{
  "num_key_value_heads": 7,
  "warmup_steps": 200,
  "train_tokens": 306700000
}
Each number is 500 + 50 x the weight over its row's rms, rounded and kept within 0 to 999. Layers, rows and columns count from 0. Numbers have three digits each. The size before them is the row's rms in percent of the matrix's.

# layer 4 MLP down, 448x1792, rms 0.137, rows 309-371, columns 672-895
099:526470489479547443518514547582527561574443428535525511548607484583523566497519515562565542537457440493479540473614527498487573430458531529447519543510591455559571566494464489430456469414535477463493514515518481516606406480427536585495514491543492506515483530557491549524556446498419484477448488461637472504489486542459448514441612449408518485533491562542604438511560404525538567577507524424590543454448492428506491540471369510448549475481425416568496508476440470650415464532549494522539421495472471506546422557426549485513472532404530462453567472567505485605559464514429461565563486580552489472470430572400588409415419515572438454573532534468438468595493510508503511466569
100:407463521480568499538422563564527560535461435488480437589518488520566556526557514471485489423560429470466531493442467537500556465517419568508493567444537447499492538488377423518459572536507514499494462488570476414494525598511507540489588567514554500556506526416440523511521546536500498557472642407410464480494510471547445512536489440475519454511500425485575482469480445540494544443517443564524560541588445576446613460502592507444462440634499395493501538558578468399529556428491522482569535506558476521552425537534511518495467494503513411503524474416561469581557515513459492432548511501412457570460458574415535511500536521483567554456512493429439469538473552383542433549418
101:560532477439515459524535490432500517582574398480490535459472612470530434447471505438469557545456523459514538402527473516564513475556503428522399441542597459491498450530444455602581520433503577512511535500452589483399458493446420520564556501456562509532467430498475626539491474603515469522468453505466516469546417459451506502496396539534466508426573580509503461495515407533435506502475493521427484484540466500445490594489410614535475497460456432430542532475529460523469574503435566474553535501364547480456449520460455427509485543501431479401583487494478414547560501455517517419538493420475432540407550502469482532581572395582582498534463559585537472523426536523510465419517
098:511442520514591464474490561480492505437505527563519446549530507523474492504492524428491480431536546411455571500499480599493585509458524484525493514509571574609424544471456490533437512499518506438607533496526557405594444480586454527501455410455449566542444399502456522471513396444533468546555498544494417526498548498419531484477473478556574445504513419543512557552536572430535521436515452494556592464472476485474564472506486432475530509524463406513500536476525588430511526498498466507623546480546597518525511597479554509474450584432629515451546426470500522463443498552498424463487524504512543578549401450512465437535414481518537483472546469479534526507508454517509559538580
099:511527523479500518587576527571503505579463511394546500396538526548552531426542505565499578479417487511558506434436517493433502426499514470532551531560561392515541506505518477516576518522577473481546493498510462486418499470441487440513520507533539421459452551514478501463501460502493491532563481458493551449523449516483527507488478472498479526486504444485480419499507514546478529591510476549486531564455612465584479484603495596499559514456477443464500540388583477482536504461519424453535455507529485549519486551533484613438478464440450594505562471555531427538499501525446479450425418405522512576478481478563481528475578513474409452482438467500438528446503507583402488446475
100:500538504488466525493497419452574486477464594453489506570533492476449526541542472474582421338500522501537600487595476531529513665494496435576484407491490529466508460474487411508498531551546558473494429407562496412476417485547487504557505470500528464549486551488522633415493532552469484469494515552451411468577444476572458466523381488520513580547551534431484535544604371570399506442551410479488548527440496525440556517451477414442480514427544500407566473525640520504403538461479478534472472455521369486528519529498363475420500484449445576419376515471520544537515456545389539502409488527512581516460492490489589548478459486482535514477522446561519510461468532464438458412535
104:473503541497389475575541524486469579494452520476496426482472409496431507525441511480412466557496428525438534438564534467592435506505523522467560475519499548476442537614483470522457423474632529476546478561597532572493480558509509503498573456584462557444419492512451458478500503493548560519410579479571556518484529500405591483473561525498377493397495510470490493517362438512507561535338513401562437436455528502492597461465490478401434538462464491484502467571461539480493500459494507553575541564405603499427523443501466489469559487422519505418401521450569591420577389503429518400470514465571528518498518505486503470488424544436470453528443536489521530524530444508469578508553
101:552493565515460504525456494496470463440470469515385436492503544474476445462576545498531493533459488543525469511476492652525445497534560546529540593473538520420532584500515487523542453500498503535521487581472493446483546484495524466526525574451499663405477526407501490459594446526504559483462518490547493600427526470591555630552454489459594518414465541545541454401452488469512474564533589488448550477455534558469474547528461371477576514527489598437554430521444537508494495448549520461364547561462549425542502533491558402464464439450482569510459488429531553606460490541451597452507465420452457520578546515479517452474429527369523423481584527429568457622460486551523459462546
099:507627563436535507492638449401548509567452441461515483542463603488486451514494595528550443532468492599427384510477535533553501528511453616502534482508558495460516565534487496594429472502415411532607495494474433581578564489473470523469347478485447513453516530536589524526530532517510442513477518482519521503514461451484534338569436464603567524598444422478451532510500431539526486616424546477534506441545536457456479516443533571476472547500516490532438546526527458558457544537420490559441548504491446441524538507489518430437500503483382523442435525446547483439440528505468417535460553450465516456539480491428449558534541520500472525500502525473548499509438422465466481561585
098:349465501512520358520490515575535547428511470529552484455493546395533605504461479490559431532411464531532588494510611579475508598528482462406498435502606546515518503557576463513536542460526484538502528528561514476606511529501470527507524526481473421555489512497467427344516488506428398494594561519553488520491472491490470664412504436523510475465576467620491465549467503601496560484457453493498539459565570502484622483428518446533438445531536595522483481498453423509538565463497539450479561580511485374474571593494441384451492527649434479613551514436481479444473489425580502427456385523459657554549524559491502463500498429516488491464517542504449585469388402509547520467495
097:459521494473501498539512459558444516579419506481556543445495505472418409396486440504451453479556482465512479495413483500496381487544512477526445546531449422452434508603576456501617517489573533545490604444551651497526506519544551420558462527518470468475505406451490462460593491547496568533482553523447557489476536549553510523546475500498474545510480439468592536639545568453541522506595503583513574458489507537467520425536478561451419449487576595409518566491410470504492429497448441540433464438555495610458508522444441490536513546513462481509476516540504498478365462510546517453605417506476514460574479458402499490493442448508506513467539496513529649380414538466531497590430
101:569517467578497460438495584513449527494512476537583591476436463469471471459560406462481508435465464564575534614537586578533567480513540451417463454536600471574578586556445606545561501520567498571446454453546514503472512467429474448597523495539474366498551464524596428469540472485505611448546539523595486480490443599503581503446503503468438463466458509575458447493465489432484447456651487436538535531500586457522530465479534522476545499535465485492449473474523401546476485436526474527475539434500514459581541476566527492516480486572501515495442415389524494445466539503520497556531453581509573563461461452565513513545520466507504504456476491483460557501454390462564464588507
099:427569552489490387562535443468501564556456469521508400548498463579479500445487524481516553523538526506485440421500477583467582554467537501503516528486504552531502452518554514442445563617418455493464530435497562510490368510487550548467381466465483550465574486616532527441530532471527514516579514519523531526481409496576443494455520451550447513436499459528530480483460538529510507467494579436470505475464491538476435458534432573410517523508476532522547471634544444495604407458458506444566481468445541546578555470473538491518461484540421445540486587474451521529545453525523526509530392517582533461460618528377549531495557388518527533441456470489446507446361529493511509588500
101:508510371501455490528561506481542523404426516544503463552455459406495520523437527518444487535436561480509553448513553507475505402582463505425610556507495469537470529478455405539527593493391624395494547539469515598433512511419508497528540609507501585524420473496494476537576546467526610518445591438538561482607489518462563489488486570421460498446409584478497562559492519480497514536511500470531506524565456599508505549509499412454408567545410470521483470532440575589416490508557525437499452534377508452549394539476461564471490453417481525516497500508453476563447532538415441521543517470487583558425488479526551422531444484432524517557415529528594562482512436551550595527507
100:539545485412486429561461526484480432421453489566479495510517509438572509578539567532542582532587441441507569537443507501522453457470475408443462569485430560496496550511535443507408484423412492440483520474404440573445498486460461564502519524409494531543534577509537494490410581521374510548438441444484476469627501421398525488425511559393498460457535552478526537526448528548456481502604469531453485462543508565433619498429483540498461547512439519452582492518551471498551568558460482495442481466595449507425604585567449546520472514595324476410515450503532471445478417448470453463444530486474390579446542484406468461454444509421422548561433505470578456486513472544536563467436
101:454518513434531549575523498468538536568542510529480506455534498513482535544497420466533478542514500537552489610524496504445527491460545476517440555431475521474488536543505412569468510467527544541532552479502580503498532531535506470483589436503580554519505545524497472465513635618508525543472459488550508526444579504500446377538409501575542495476500499546389414538530521479525408525501460520470516519528484583526542580568403578503410388509572484502587542465452371475445510502409583496518554452450511495512443480408530513431621551445515529509461429494491460511421507454541512528606493518544496561486564561547535492486512475512485518531460412520534533432457522475425523526478
103:380513493480525442498537527449501449501595557553522437535487515535528506529476516509483451471447497529552547509454558499493475549526579527551373586444460495476554475484528458512516452539502496438519508460460481548537573473550517647544581507511496482470446517594499531542527521489529435514593492476489447476571428544440484410483501532484492459482500510490515453546486543483553417499691550438463585551501391376512490528443519509508537491523453477473505480630477427478457437597510469532420471481527586487393449564571530446515408461461425403509540503505499422481437566556538455537491522505503483436445434440446413585586454524511606478487542480426525526514388531530408482528439
098:540436418462463421539511472544546512448441478429476448539500438513519513535589506540476570460463454372564506387571477510600383666504566459523407454491531556457500403460446501546543525486475553430523449541466498540530506627491403582575554488567554455507476530478509530461505475526576477483548581479544644446515525505455578506531530608464475520540555564438429495509495551586559469458468492529466494424487463491464540453539501552512475575530611500540444496440546432471551467517529562518470534581591454491580484460412511521595594538545467400505529504529518572468508428511401467429578432492523507601504456534514526555512527523465553455587432566478454463524533567517454497461467
101:434453487502462517472514452466467597541531574496493468488507543454506568501425494516510474562526541483494578464498444576408506460472453438625515523532518475459600466522449447411542513497475541484601529558596401467505458498576506535444429526444572552502442482486514473555557500426548479521510515503477486421487501520539433554504521518485497436506510379510471532551473479452510484492517562506525500459465480521541489536547552540433482507445423444477562554526441551502503501493522403619560489541513514529485543544502547488580518490537485530422518444554510432414462564486546528557505655553515385471530491479443517529477526501597439479498483506560431449474582537571522510538495
100:381448523410532454574569471477587510524416554536479530476498572534494582464574389554467449562563562486434475488529463587514454436463423507500409529558492480564518424534503540564425544430546422536469506485503542521448495489444374444496489456547583544469621424440482562428484511577577458529496511491476512420540564496532417500554549447512455519461516572429588506445602493444428502492585560561537570518500449479484452590590599465519429422512412480561582513419466511470477515468471500448496504561509447443474507453512449550445506509561538574483548576467572492476552489487588492546484469455568487470476532483405517527453513456470449473551527485460516518536465515512419402448464
099:495474429582534456463612478370566417485434458461582466365505478476519436575436486505516441506523489523527408451476514499532595501534481495447462456520538493467483542466487535471453436471521455503490466468487475464500516550516469538540576481475503449534482476461397535542570460579454537499493548465536495452553479407472453554524506499492519432484531545404498420514541439502540503461549482532463512584540376512494534461508572459475511478524502369503459454509467454453501514542505371546569476557440555443526415524454452506554533552518459561567575545452573544469530520520507455531510545474511612530523543516558522489518482447521399497526446504570511523455453454536524468437505
101:488532382502512513588495438563559507513517485423509555524540535535439414433483536504514545546511468503487555489531464527561517526595477464415504556456547471561527427493480455528525586563426587627484460525517546572487472545451440554590534518542550515484495507516521541557510601518568582495584536466403517524484431432561487477393443538584557538472465551577437570529532588477469480512521491491537455413556455582505541470437478461541453536519490400475535556463504494402502523474508557552464550426439522450488517485507533466533528588509513493471506561484447478575600526447553433454557528458488519447514477629384549467460426464477504673552497463544390427526497462398515485516553
101:531511443491557488574480462434465549486511478456535465467479546543535502491501523460458519449475469528496406397456489559465485479499590487556439505520533437547567454522501491570514451535496506534477439506579542457581494472452566475445467476476568625478516501545542544483469466457447531506519511526465476472547526479376473484462460623564413554501494440498471564535511501444454562449524544578400440539476503504478468520477499426570458555517540430530505592535501617518448520446544471519496481424494398575450415466582451440472570378497561525491483555492417451551404395456495519456505517503622505440523513486465468491510519538568470506481449472418414485545599466500492513481460
097:458512465556599470553492623489534428493550458602473539499523489476452400493516520395523512435428597455448516599564400529506450534472543535487562553422486521497421398514432434522505481574525474581457600453485442570435510482479505517545439519466469530493514523600449477546474483526500514524486438536518506501487539642457529444522525523519540501566505513495549520468464517452486523592484479448539554521556502603519519496492491513487506504470427486498394515450462629441544445507476680454504522525499459546531456434446444441522505485541568538478435516537435564485446557506538493464503546653424455466539543412575440570481547468531553432652481607440466510551485471526452482526491
100:484469545496439438480507509438396573600502366578493474545543344513524484457508485569505528432507528480482494586523538498527466493518486469454521537647574450563420439452468552434554462590559420509517462563517491468429499445514466526459514421508456453460501534478463471416546515559491532524505494441500495561380602587540554415409531500539483516481449540494564480549534550479527441540547420486526406494494497571496538432526500470491474394423520458527459508514397565582492583408580523549472514378572462525513562479478583472549539465477348526489473425475477421577538446446515588450485475562564527517513449543414506410387502465467493519467619422459494600544530519504528435514531
104:511545442558484441565433485562548472426600477509518577557590376483469420402593497547440476443463457553455517630444512473539436555498579450397405402571473574554468398504487512552512424445510498510459434455395548524482516481553469497470472367554533455524527590468468528504553524511530453499414530531453473512416473546567453552592481479548550519541516595589523550493548537570526393438471525514533513547507483487537504535439548550525593582515505495530449500550497501531470445423531465514426570449492545580588483539427464497459530534609508520506573435540475444428589509529450500509540402510501561446440399541465475521480479452589568473502479505523455493530509507473455438531538
101:488494434434595425474554563528389433464505591486499518592495530562447470449509579434503586539538524456464509534514489566498531460509564522516464614526530579476545545504530427446468545556523508498523427596521428479451568438502504544454480451408502476523544409456443564503526479527502463483605477541507535491483452555512427577404483515540422494490386417451519508478508382587568508489387481417513477536435501505554492544527538570548484537538467487460462495506504523579447521505529423493501466482516477479426566474420512466583481526493474477434536543562469475468551468459491406523473416518539547529441447519438515575546572462518517503403366481528553550432454504519567481435445
099:547549514513470433539467457515513465480422565500500516528506508555544475478463483602514594534489435542481628528396446446500591471557482508476527489483459507535503451661609502531519512533487448441526449479422449439418487543541511545604529510574417537500475440455437482466509478538478468494448548447519445484444483423520511489491562546553529488540543539474431378502534513572491564603475535525544512518505534484500439553404542586604534472468542522485471545591498500510559543563431547510525568506458520459538552550468461542540423556412554533530356500516515499477486584538448497522501552511551557451501487425485560516469370440556514494472463521567506510516492533602530533475559
098:449528501559576466477512446468465414521489464487482480430485598477520554433504558501536538596488440542516514609506516444586419530501571495417496499514575557488425605526454485470510502478527447445449495499540410523509546456501464519536406504518430500546508459357465499549418463544604484468501466469418510525443528512520430482540356440593526496566454486462519430432617425488500497413453461469506516490432433431518594449508453493543523415428462472476518466591468512527511522467449431494549460433547468503547447455550428470438586523491499520502413431525479500499477518503539483511423499516500581583540569442562558522539475404556505497529557416547439430577478465459489548443475
100:552505487510545406566509572427546412458472532509457481497519485468464480554418489521543440491503466531419539563543473556458461624563473484505441540455492430550450498508523520543539492526418493517527490434472477528483511485511571525424507577474424516458518592547486458551504468489454483482562525565477514438548511496434548478465505506642508488453529443583456491532433520501454526489464415486455436531492506601496427485508541434515521514496466427604564527481378504460503499619379507525378473399570445470416479515553485598500504547524420531436514517591475523491560550490499461520556503503520424434517537468497492562571543537516476504543421525535488504453427487443556559517508
098:526482550388477537482480424484491493568385478475498537531482506586451540544483397499498566457535555528532536499484516579530584532462466510527462472465546481411543408433589523520543529563483528468447498482493523501532549522469521450457462520488565444412406486541460509574508489470479596515607384496526451472473533492473472478473508534504492472444546519538504425529550499479515656503419410482420461518435508581572506453446551490533557525508545534415525499493470590528474573461578469511439425490446523528539481439494406590471489492406567410453489515553492427553523482493477562450437466472550480488455499545551568415483446535470484468416571439518481508528525462483491530529513
099:540429553453468557433420490479472481583517474427504514509512538461482584539505429547531468581440489490537492459538540507480437512463491468440454473509547538396480562497509542435493508583518529448414536456452500398446467532491474450513484548537549506512484475446459519551455580536489520493462512534558489482488520503545500503520431506492542452509471430547572485615361452498497503557485549482521505474462482485510494454547524530477566534492469525562570521526545490554466412621485509502501466460425484595542518497522439428544609457481462473379616601534469466425520442502468633493559593515415443543486459514552493397558601563605502523468529435498428499450514461615435481512461
098:437471494553485555507462476455567584518511524516538516459457499542454467410507499456488531434491521553461547506477443491484572525477411463472497548496570472453538515416574437541471543527450562460552532528557549459475517487565500551588478502456570531564564488447482436558462520427566413551527560519547470459505569446512513492453517478499427513439514546485545499471472541533490420480544561545506500503467430545557397462493498549447488476458526546487484542463474569440498484601486510433434584508542539484466430489588532399423513503463529567544477433501415556544492419445534547443529532534515401425513477448415517453410473573405524493529568537559520479563456490547487449497520
100:450566490444548496507479562482486421469394426514505537500466484503508588434540487555512489443467522412525497509504470436501544515517450420499494554465573579500495497401501533557461571423530622489449570455400481564530552514539474566489459529487631553528417482407476510459435566464555552527511480509450479481485584492506524538494386497427560528510487500459476510543554517478541504491464486509526592506548567516492518438478528531472463481399469476516501525519535469517406535501497479573522503560539494519514511580572489466502380529451419436475524512491452511452540428529590490520626492510525501434461472561511538477537592524519473447472489485432465565477476432462512591531541
102:458459508577484486433488435580544415448525552523473507408377471537484510475503505518536489580479497488494468522453536476558481558518425484498497555451585576578443544425494486468425515535505524464490559440421446449554475490457562394448396482631524526441422551542514485405546484531481463490388545470449471441595479505478497524488400490467472508486453494503534477506430447442449497508559485488483447433574534436467532434526537539505485525440526525574515508569536495471565516445381543452403526459508571493557566508519520478487540453459510518448458522458521462516425486521503528522530549534545446495492489488535485449441442558502605512549608473495542509448588447516506459611576
098:449570534576481518514487488499535528543403514543428494667564522470423493437585448424482498509575441464487567448472546545516526541521432433395504507538453444458428500502461465525462471559531466464450422480486468584554483481496506494468455514434480437524603564521606387545522580610563517510572442531476553530513618546457525538485450494514505587548470481469432477505529444546513493556553485433501532570562405367554482453508533590471525501439512428440442484542414551508541571500543488408499541550523587501433543553567524516453529451549623469561428514466553488483469466492499498431431575609564324466474485519551497571579465626491487579458457520446500394523420610531490448547482
099:520399399509516541541456589540577518510524515527536512458424476474531452498592471496589463502453432512483465537464576491496567393538566484509431459596550525507474426549518494537477497471512481517528473360500574510473496537565394492498507490463460460491449477496532522555443556366503447508544515550493497496447430547490444512490455506490464527518545550429500540524569544519501514507474512380578589497443401511505518494471458496446467433485398487478521469518544482559520447425495559388457565487389430540546501444470485513509478555596484495531498543491528526564509428409502469477524560452423525582506450485510464414461510609436471576579507487462526486526445544467441477476474
099:554508501570446431579482550502474466482434533547469509524443397481452517506480552482502466477463488456501579478579502543489472433425463543572559481420571487479411487555545456472460508513449606512519510408451479480464428560536469449426465546392491526511603486559504572475496529445557523474508487505472454460500480430554400464539536527502486561409473460498470457484435499577426528481384592447528534429554532482450505518461518585556516467572592527510556514505533456510455560583520446457427474561500524501565564483469501562548496547527475484534420560491521502512517592514572522521560485393491534563525630454470502482496567525511611370556447472553458480474588505543512484533462
099:539426562491599560459472476494399469493485481558526564506484537518493467458459550484474478490492537489508443577525522537499496508470500517537434456380519471454480468467532540494446557527545521514462495545570537546595473482465461420480390439582444511480419488467476555492536531365494541497497482487485440472542417516434517558464657561542495462472434457458494491452509568538485474456537565460488459439514501360434504531583466512453486490462546480520517425528531491511520512499595508490548427548555507508467495522494526470497502526561481434512510435425503590513444566494403481518518532602504455501417445516504436507489608528520616456464495568474514517570511540510560556515469
101:482542550531534523575398385432575561471497525467544468537504474457549562505445575566506452527510594500448456538538508581488502424453525429557448522421385516548472469647463491572462484376567433530471522525427491544480506490476518496438521607467455462520625508483502460497504454513573582506412512513526539530543561558513470486445466457491470489521418498646493503502502415546505431524548481505557503523534462546582511555510384417511457500484445453598504534574555511517481488563538593547518507475516460458537479451571504493483463421471429547450521479597403427375391532463417546452479530501555508460436525577438456486542570484484424559519385552460526481493557496542472461489498
098:352535442519493476416465507439535542529628547632515570454475640558394460430460539559480485455423478579464529465494500560399405457454452458493452595503526504493510438402458435436491484525381478535583505536541471463497539501490546567443463461479502443507511461463532424442555512473546513447582496584500479497515501521510419462473521474525529549495516498522514413568635500570500487525528545513537473506453508536577579510488444522472563379534484494546418545545551554474528464487471529478554516452480470357556503502513571491569483500498497522477474496556549507549387471514492556443468337515511550455595418536438536518557556427500455570552593471363424619485512461479584588479471
101:430463509448525602483613438467478566413435525486497534592506515525484524534420504623507528553473483529455412464512488519455505569489439545419470525473529470478493514542445417492544527469507428589536560551542488513468448429524459451540504441509423437528555511541475545438429565526556485409505570528491609523398473551433444495530520520484555512442485582413534491455551445494542570603531463403498542485577348488462563421576465556489367453473545524556564476563508433535488448507491480443453459571490493457607493465462477506520557438567476464591490515579498493481448604581420513477566512485517542483477547543501506467423567461525543519452502554567575497641583472419497410509566
101:445571550527550362550568488451450521467529514504504495478421557502515474395432490519460514467474510616459531549392532511591550550416428527461416561505496525497454537481422441444530475455559502540409449515529447392522483415515477453501469409579512601412465498448538509514441453620500516559501460560514510489534528572505464434476531496532412522454484517401518409568518532567494486526593476496506545478409466497470550426460439508454490466438475397460375455448460598522599463454504460451469590483477405489520495532474577510400635563427503501427495519453503526559448546462453414489456461496551456443442479494355575445422512451458417453586534537589480456422444637466534426492511
099:466586454556585560510519442544596472463425523514453428512552460388507460489532494523376328473573485480490501554481401450430541512501433454563540559529518478518551416529506583510446546395487486494590483430529494469512447494468476443564458526405521493461510450471566510524518396507644504519579527540464422444501458419497471517531395421610583473535423481569622452496638476542415572550509470529516495516478498540508419510469398509479530492495431527542434606541460511452424521515544474546516510615532542556414502435528556466457393532533463506494486533382437438510401494471507513464467506360431580539414494511482505418539452464508471497528526508461500553498534467494582580587460
099:491463508517436401625490476546567396474415531444528479490458412511494489534501463530424466561545486520613498464487535549568540595467456538556446523536532440494446472551599577486462511470532401584547493467553414610433457537427488466453576487430438471526601552446544506488530391527523448531532465429506527480462454544476463469489443455544498429486476465560528489498557548431564359510582529492585472481519450515485480432459510505459481468510496573444497595442421500410534454426538315582552573537520476540468381570516396589490464440491463502508456558464446440554527535471528536533514454546479535552550455489476380546516513492420506486430546518563499501492487614522581558539445
101:540525489460514497503529510569485518519556528509516420584479490482499502508454481512518530510510560479476533504476440388489473431469565436529547401509445462464509371508697527486460526514446464439540441453520537528564476486550481472484494523515455460530425425543439462561522478488410486495531544475491457484546405582500463481569489483458471482463469642503490478482512524530474567562481529506465540501544457554564542502449564353514611564599526473504543571575498558485509460596433426477539447492481584548566528505438448570524520477431655536505452570430545453515397561440460557539512556472515385441488384521444448515453506569492543541457535538399493520496494406483386467506418
101:491456596448444567524513439408576399426573504581523554517531453515535539452449507555443535505474526484526527577543509561492547517579481522508456617541496503484431537543592489536541390524471543560470548460522516480501461508429482463521520512540481560586392548438465562516506503578565560585582473474509505506522445457490461450519443518544512496527477450522503618509518555509534498540518448573542498606514440481502502557418503449486487475409461515549477521503498459493550395468505514544471454504553488419457449553537455538469624523479512453686556517489563456514455399432505526526473399492477510599434529516477436572505513543563519471516554509452429463476591482458365490508448
099:450560529499521490515604545563494547526568574501529459421525429560523359445495537579445482406539509474487506502461528503554515531513466497555585559551524481515435516495456557504554397543537552503516515509505525540399599443511525541465557487494573487564499523502515528550522515498548418539537475407448478428652492451558458431453451437546657461565440558472581603508445493480500581523596422482474548516519504464429487490499533475503476506431511499457554497564453504569490454546517498473519543530521588420437497422502499533599554439450550472438518462515496551478517429570552504526477542526568379450473570506518493499624484502468500524487487517504610492487574478480515476417408
103:520590572406461497568523578552530549511483529508565506468468486520529499526463471515559470437550494496493425498531457585485519599551440611531588448529395435504525462509567433472478502562532532487513550562433486410496457561423463464424556596461500467487506503499522532529547509372442499516506483479447481452484466469587492477481441589591480508480504523485509503511552501507544517463491510478514460473490486468537423456511510466530510452492511596443488513455542518463535441544461430443455500465505428380452539539457506615484494600512536531536435503484493540515475466414566492481458522496546515459491514410576574473472487509479499504512491522596496490452540562528519568469436
100:444516495521484491502509480527500520544495488606518488495432509448419479499458549519488533500459538476562481482332554522519503535429476534537499460616480540464497489549601556449553549459458464436512512426478481471484545434448483464544435569504498508534469439517498471505622556469508426479532522476437496537453447455461490520475441500450467563510510488447601509499465551535530546512380444510488442516405477430428473544506488486502460462467610461449501503469450517498471517505544417463471618519452473560533572510509499423545493551403452549517462523537496568424506520497505476556491486508522524492496447444558483518520606478494496594505487531438491440422424587573453458476516
097:451503514491400532508385509406461485502425506507498524533485520535593528484609440583445422524442496492505612517440509487471473461518523605462482623579443524497474542534464577421434448485575449464564449553477482503576548509539537484528553469452537542485440550516492516477444439531502446497595451521546411602559580566447480466466427533557543496517471570483408443513569499457524524467682487502481412543459486508562463438599561528431536427416596419540433483518437465471449460475415423523454531449471523451408511507546492472557541507546550391451487554601560529427586455501504457434534446444600475526453383422529468504489519427509452469601483549436500574528539465492437539530433
098:491490499491497435472448609501458404411480475547528488492452542491548554586542449520475540492465463530477453461527413498407475587563549475417482478537492484494508419487588394524532541491473561597461496617458532353572524513502538519434402486550455496465533436593504477452407553569441533458539446446603481460414553541505540506507563459494467523485483497572548519558538515519441506433519556577518487456464560585461571505429496477500508572577487477524528469403486493504483522461406443494467408455438510511520472477517522506585459509481607509563484382431518563446487472496550544534522456513467499415533441538473533467472588511528428535505579505407609402457613437322574510481422
099:496461491545436448547464473449443459524467484556489524565513529379495494519548504555532473478448481471458505557470549432465504521475518576453448537490584548470507545572489560480456483569504492434445452498543543475395545368571569460419444438586491547465495509478525486551472489471467560429485439508513487493439537501581506474513526468576481573469608509493494459449470495571458456530481415499515567465450529432538548496537500564472606554467378475518456404509580505428498611418462670467482516597464479479519521521432544502510452443458455498393405491536496502498511550451412530588508574469512555482451509478520438522441534505467520520509513473574407531412506498484580583434517
103:501538542547461576524461504466545459456418512472583515499451520477482534489537548490417511508569434497430407491484439535522548468476480524492516668465558485507458520477487537549475483417495545540531369503498434531499535564492467540389422356432467516488351536512404448520490418456508474522441516576504400531527481542494526553514451454503520521522516549486433390431617489416545542502494616435532444557471455524485543557515527493478519562460485481432502503567482443492461504571454504528591528501484530436579583472501554451478449526497511575518437487494500568531526491488578457549574576494435548533587486548481466518457493425587581589505531472479428479552510522520474529492467
098:451538525519465441420502526533443516642596492524481453467467559533574458498572505459509444595369554425512444561553515444467553549443569513501537453513472502479500605484491424552479510462541477434500509553490425463426524461537488453464429558544488373553578554550439501457569499544529409512443450516401410513548496482584512439447506503452493563449536584579512503441452507475524472556494508491540498471527530381501525545480452515459438472542521570529473469569471471557546376556538452507513564499473512420544534434495449505411461562504468565497540596553552557491508519527487473504439463579490488544635460418551489492524450444459564424555511461528467499549427441553470545532458
098:592460459564537539457505517561476470499444488479478478540485421434424539506493511464508474430554618546440451556452519553487570559542483481542501530532532519492497469471462455617413558539561459552452602448442513505518522468486576388546542522464594418550555524475510450599406487543519462495533554466513543529588517493481472462556516502531526498464477513495476552492516515494547518479558499497517525406533460495601506463620511451401491524454521408538512523584405570470492536457441504580539521488530500546433479476526475469593529523498561572498476494572490498460535521527513485559448580456469414522492545558492436513526502460509493487503558465528455423524525369480465457505567
101:511552621515469479529534535474482492479453477510504524513510490495518471479491443521571473579506559516405462496576530421589537510443499489548426386476579436577564502425487579533534436422546449443488441512422536429388514471536527445492564568533464460454492502595455529524548500554504526555436490540519579538536499559510492426485526554443505488518499506570545430503545461481537503432450507447490541521539558440596479517561462496467543588551446559603404463526478577451564581442415480460494498519572550489591503532519452514472445524392409536415459468555494459518510465516590450510486533434564438509560461502512490488491547592484509543525474423412481518468434458404539481480513
101:477539440469472451582538477517487454509481508444496463513484521411480583598458600536426556613502432495408486468416473486502612407520474537558538529438504493546462516437456532476488489526478581514599480461528440491506551528428568612488465540554552411546514487459507550572601588489443547508560470480574550436540463492450422554469536475542544588576564530458527579578508545440541520587441566471552600519566436446426464511372563650424493505393457485513515555445432537515544479551507474489587392402506400539426550467528445532510495473515490516525615492573559429435591511391483540476576392489413458558533420590473460460500559564427542465578497562460465516501459530556509486567522
100:609480488500430504475470488452403536582459524533489517482516429463450491473476524451568516478531445493542515580570556544501374524531438476446481524425439466525493632548511398443482414526513445451440520455581524536550437409531568549491511506470417414632530547513441514469443573381394449524453448511449534597581429560531446487515483514476512547461480549398510536542484615513461581404497600513448505460602541506511479575404495464569484476492480513532487575522541466553482499492493474458507474431550443496513534518510475451479500452550528516497567504530487438501428458481541385516492495544484479438442480567388434462436459469476503486450520482463565353422457530515445444542507
104:538488449452487519560453460447449523575501512437499500411576479556521450497404529441491466495433464441549517492486423425496452487519496563571545500515497473558487489562475442465494553472520422513470488406414479589472519427528519562485452551496556442480551430589523466505455512443450522500530553521576519565529477453497424542486501495471482542458460444560529547444501516572531472559539498452636440465510488537536496533469544535435466426502440565506475484455446508521574567502456529473473546543519532519474491456466457525475555488507477592453441433458490518526523553502498499467481476425437560544455491462464508512572525517431494426464609503549508385565490606556456530560462
103:591459486515549488499501423536556540457489473458504462522453521611519509458464439450601420573511441372557542486525463473465549493540515486505541517523530436529574572618531522535471479532567506427479497484530591390466502415594596543508511510586494534517493506446515488548481440513484541495447548499519359460545540490478563484509519550505481519590495466468469532501484560548447394471489526487409460492530533633520440569592443512477575513499505409428481497463524561394507513519523450524502527474556427486503503423527634501489521566495382507420591524488446444503559549481519478464473508512533428543537449407489452472502523467516459466541475522562528561584543452520502507523533
101:490495483531482509543538566569521499431499446505586454425464509585567548497518525586395452532492477537527417570548602442450475446538501471507507496449410435497461508486525480480443519500454544521496582494440392524557469503376513453520497502391461547519461459544440471471642473554581539465340518500469470515441499516408521508435561431552546536541457443524475545540415477413598583577469570508526559460515510567541455506596548532451449428582556479532483487517501514522496520459442522503546532560496515598452501410557450546476594517480540572531523467488508442355478566486475502543476510454494535470351518456527518450391449486475493491432475513457494470481492543441508506504514
097:567516582471559438484558604536543473402568424591478443505518480500505478493531439493459505439556633547422482598435516477478608485519634523495512542555511534465455419467515488467472440478531576497538505494464427452616547490552571460535638588522473463541502479596482468548480510488368599407532370529423585477477500543454431455571544396482480489490421546476519471501416446461503532405475484572522460490507566465488526496469517529524543466452525504532508438450443522520483461511546461489500468541506534495638544545580519426584491462582449483621444459558520437520416384476564506421454429547499456452537466444506442519504510513514563489518412423576548490518503482521512517539486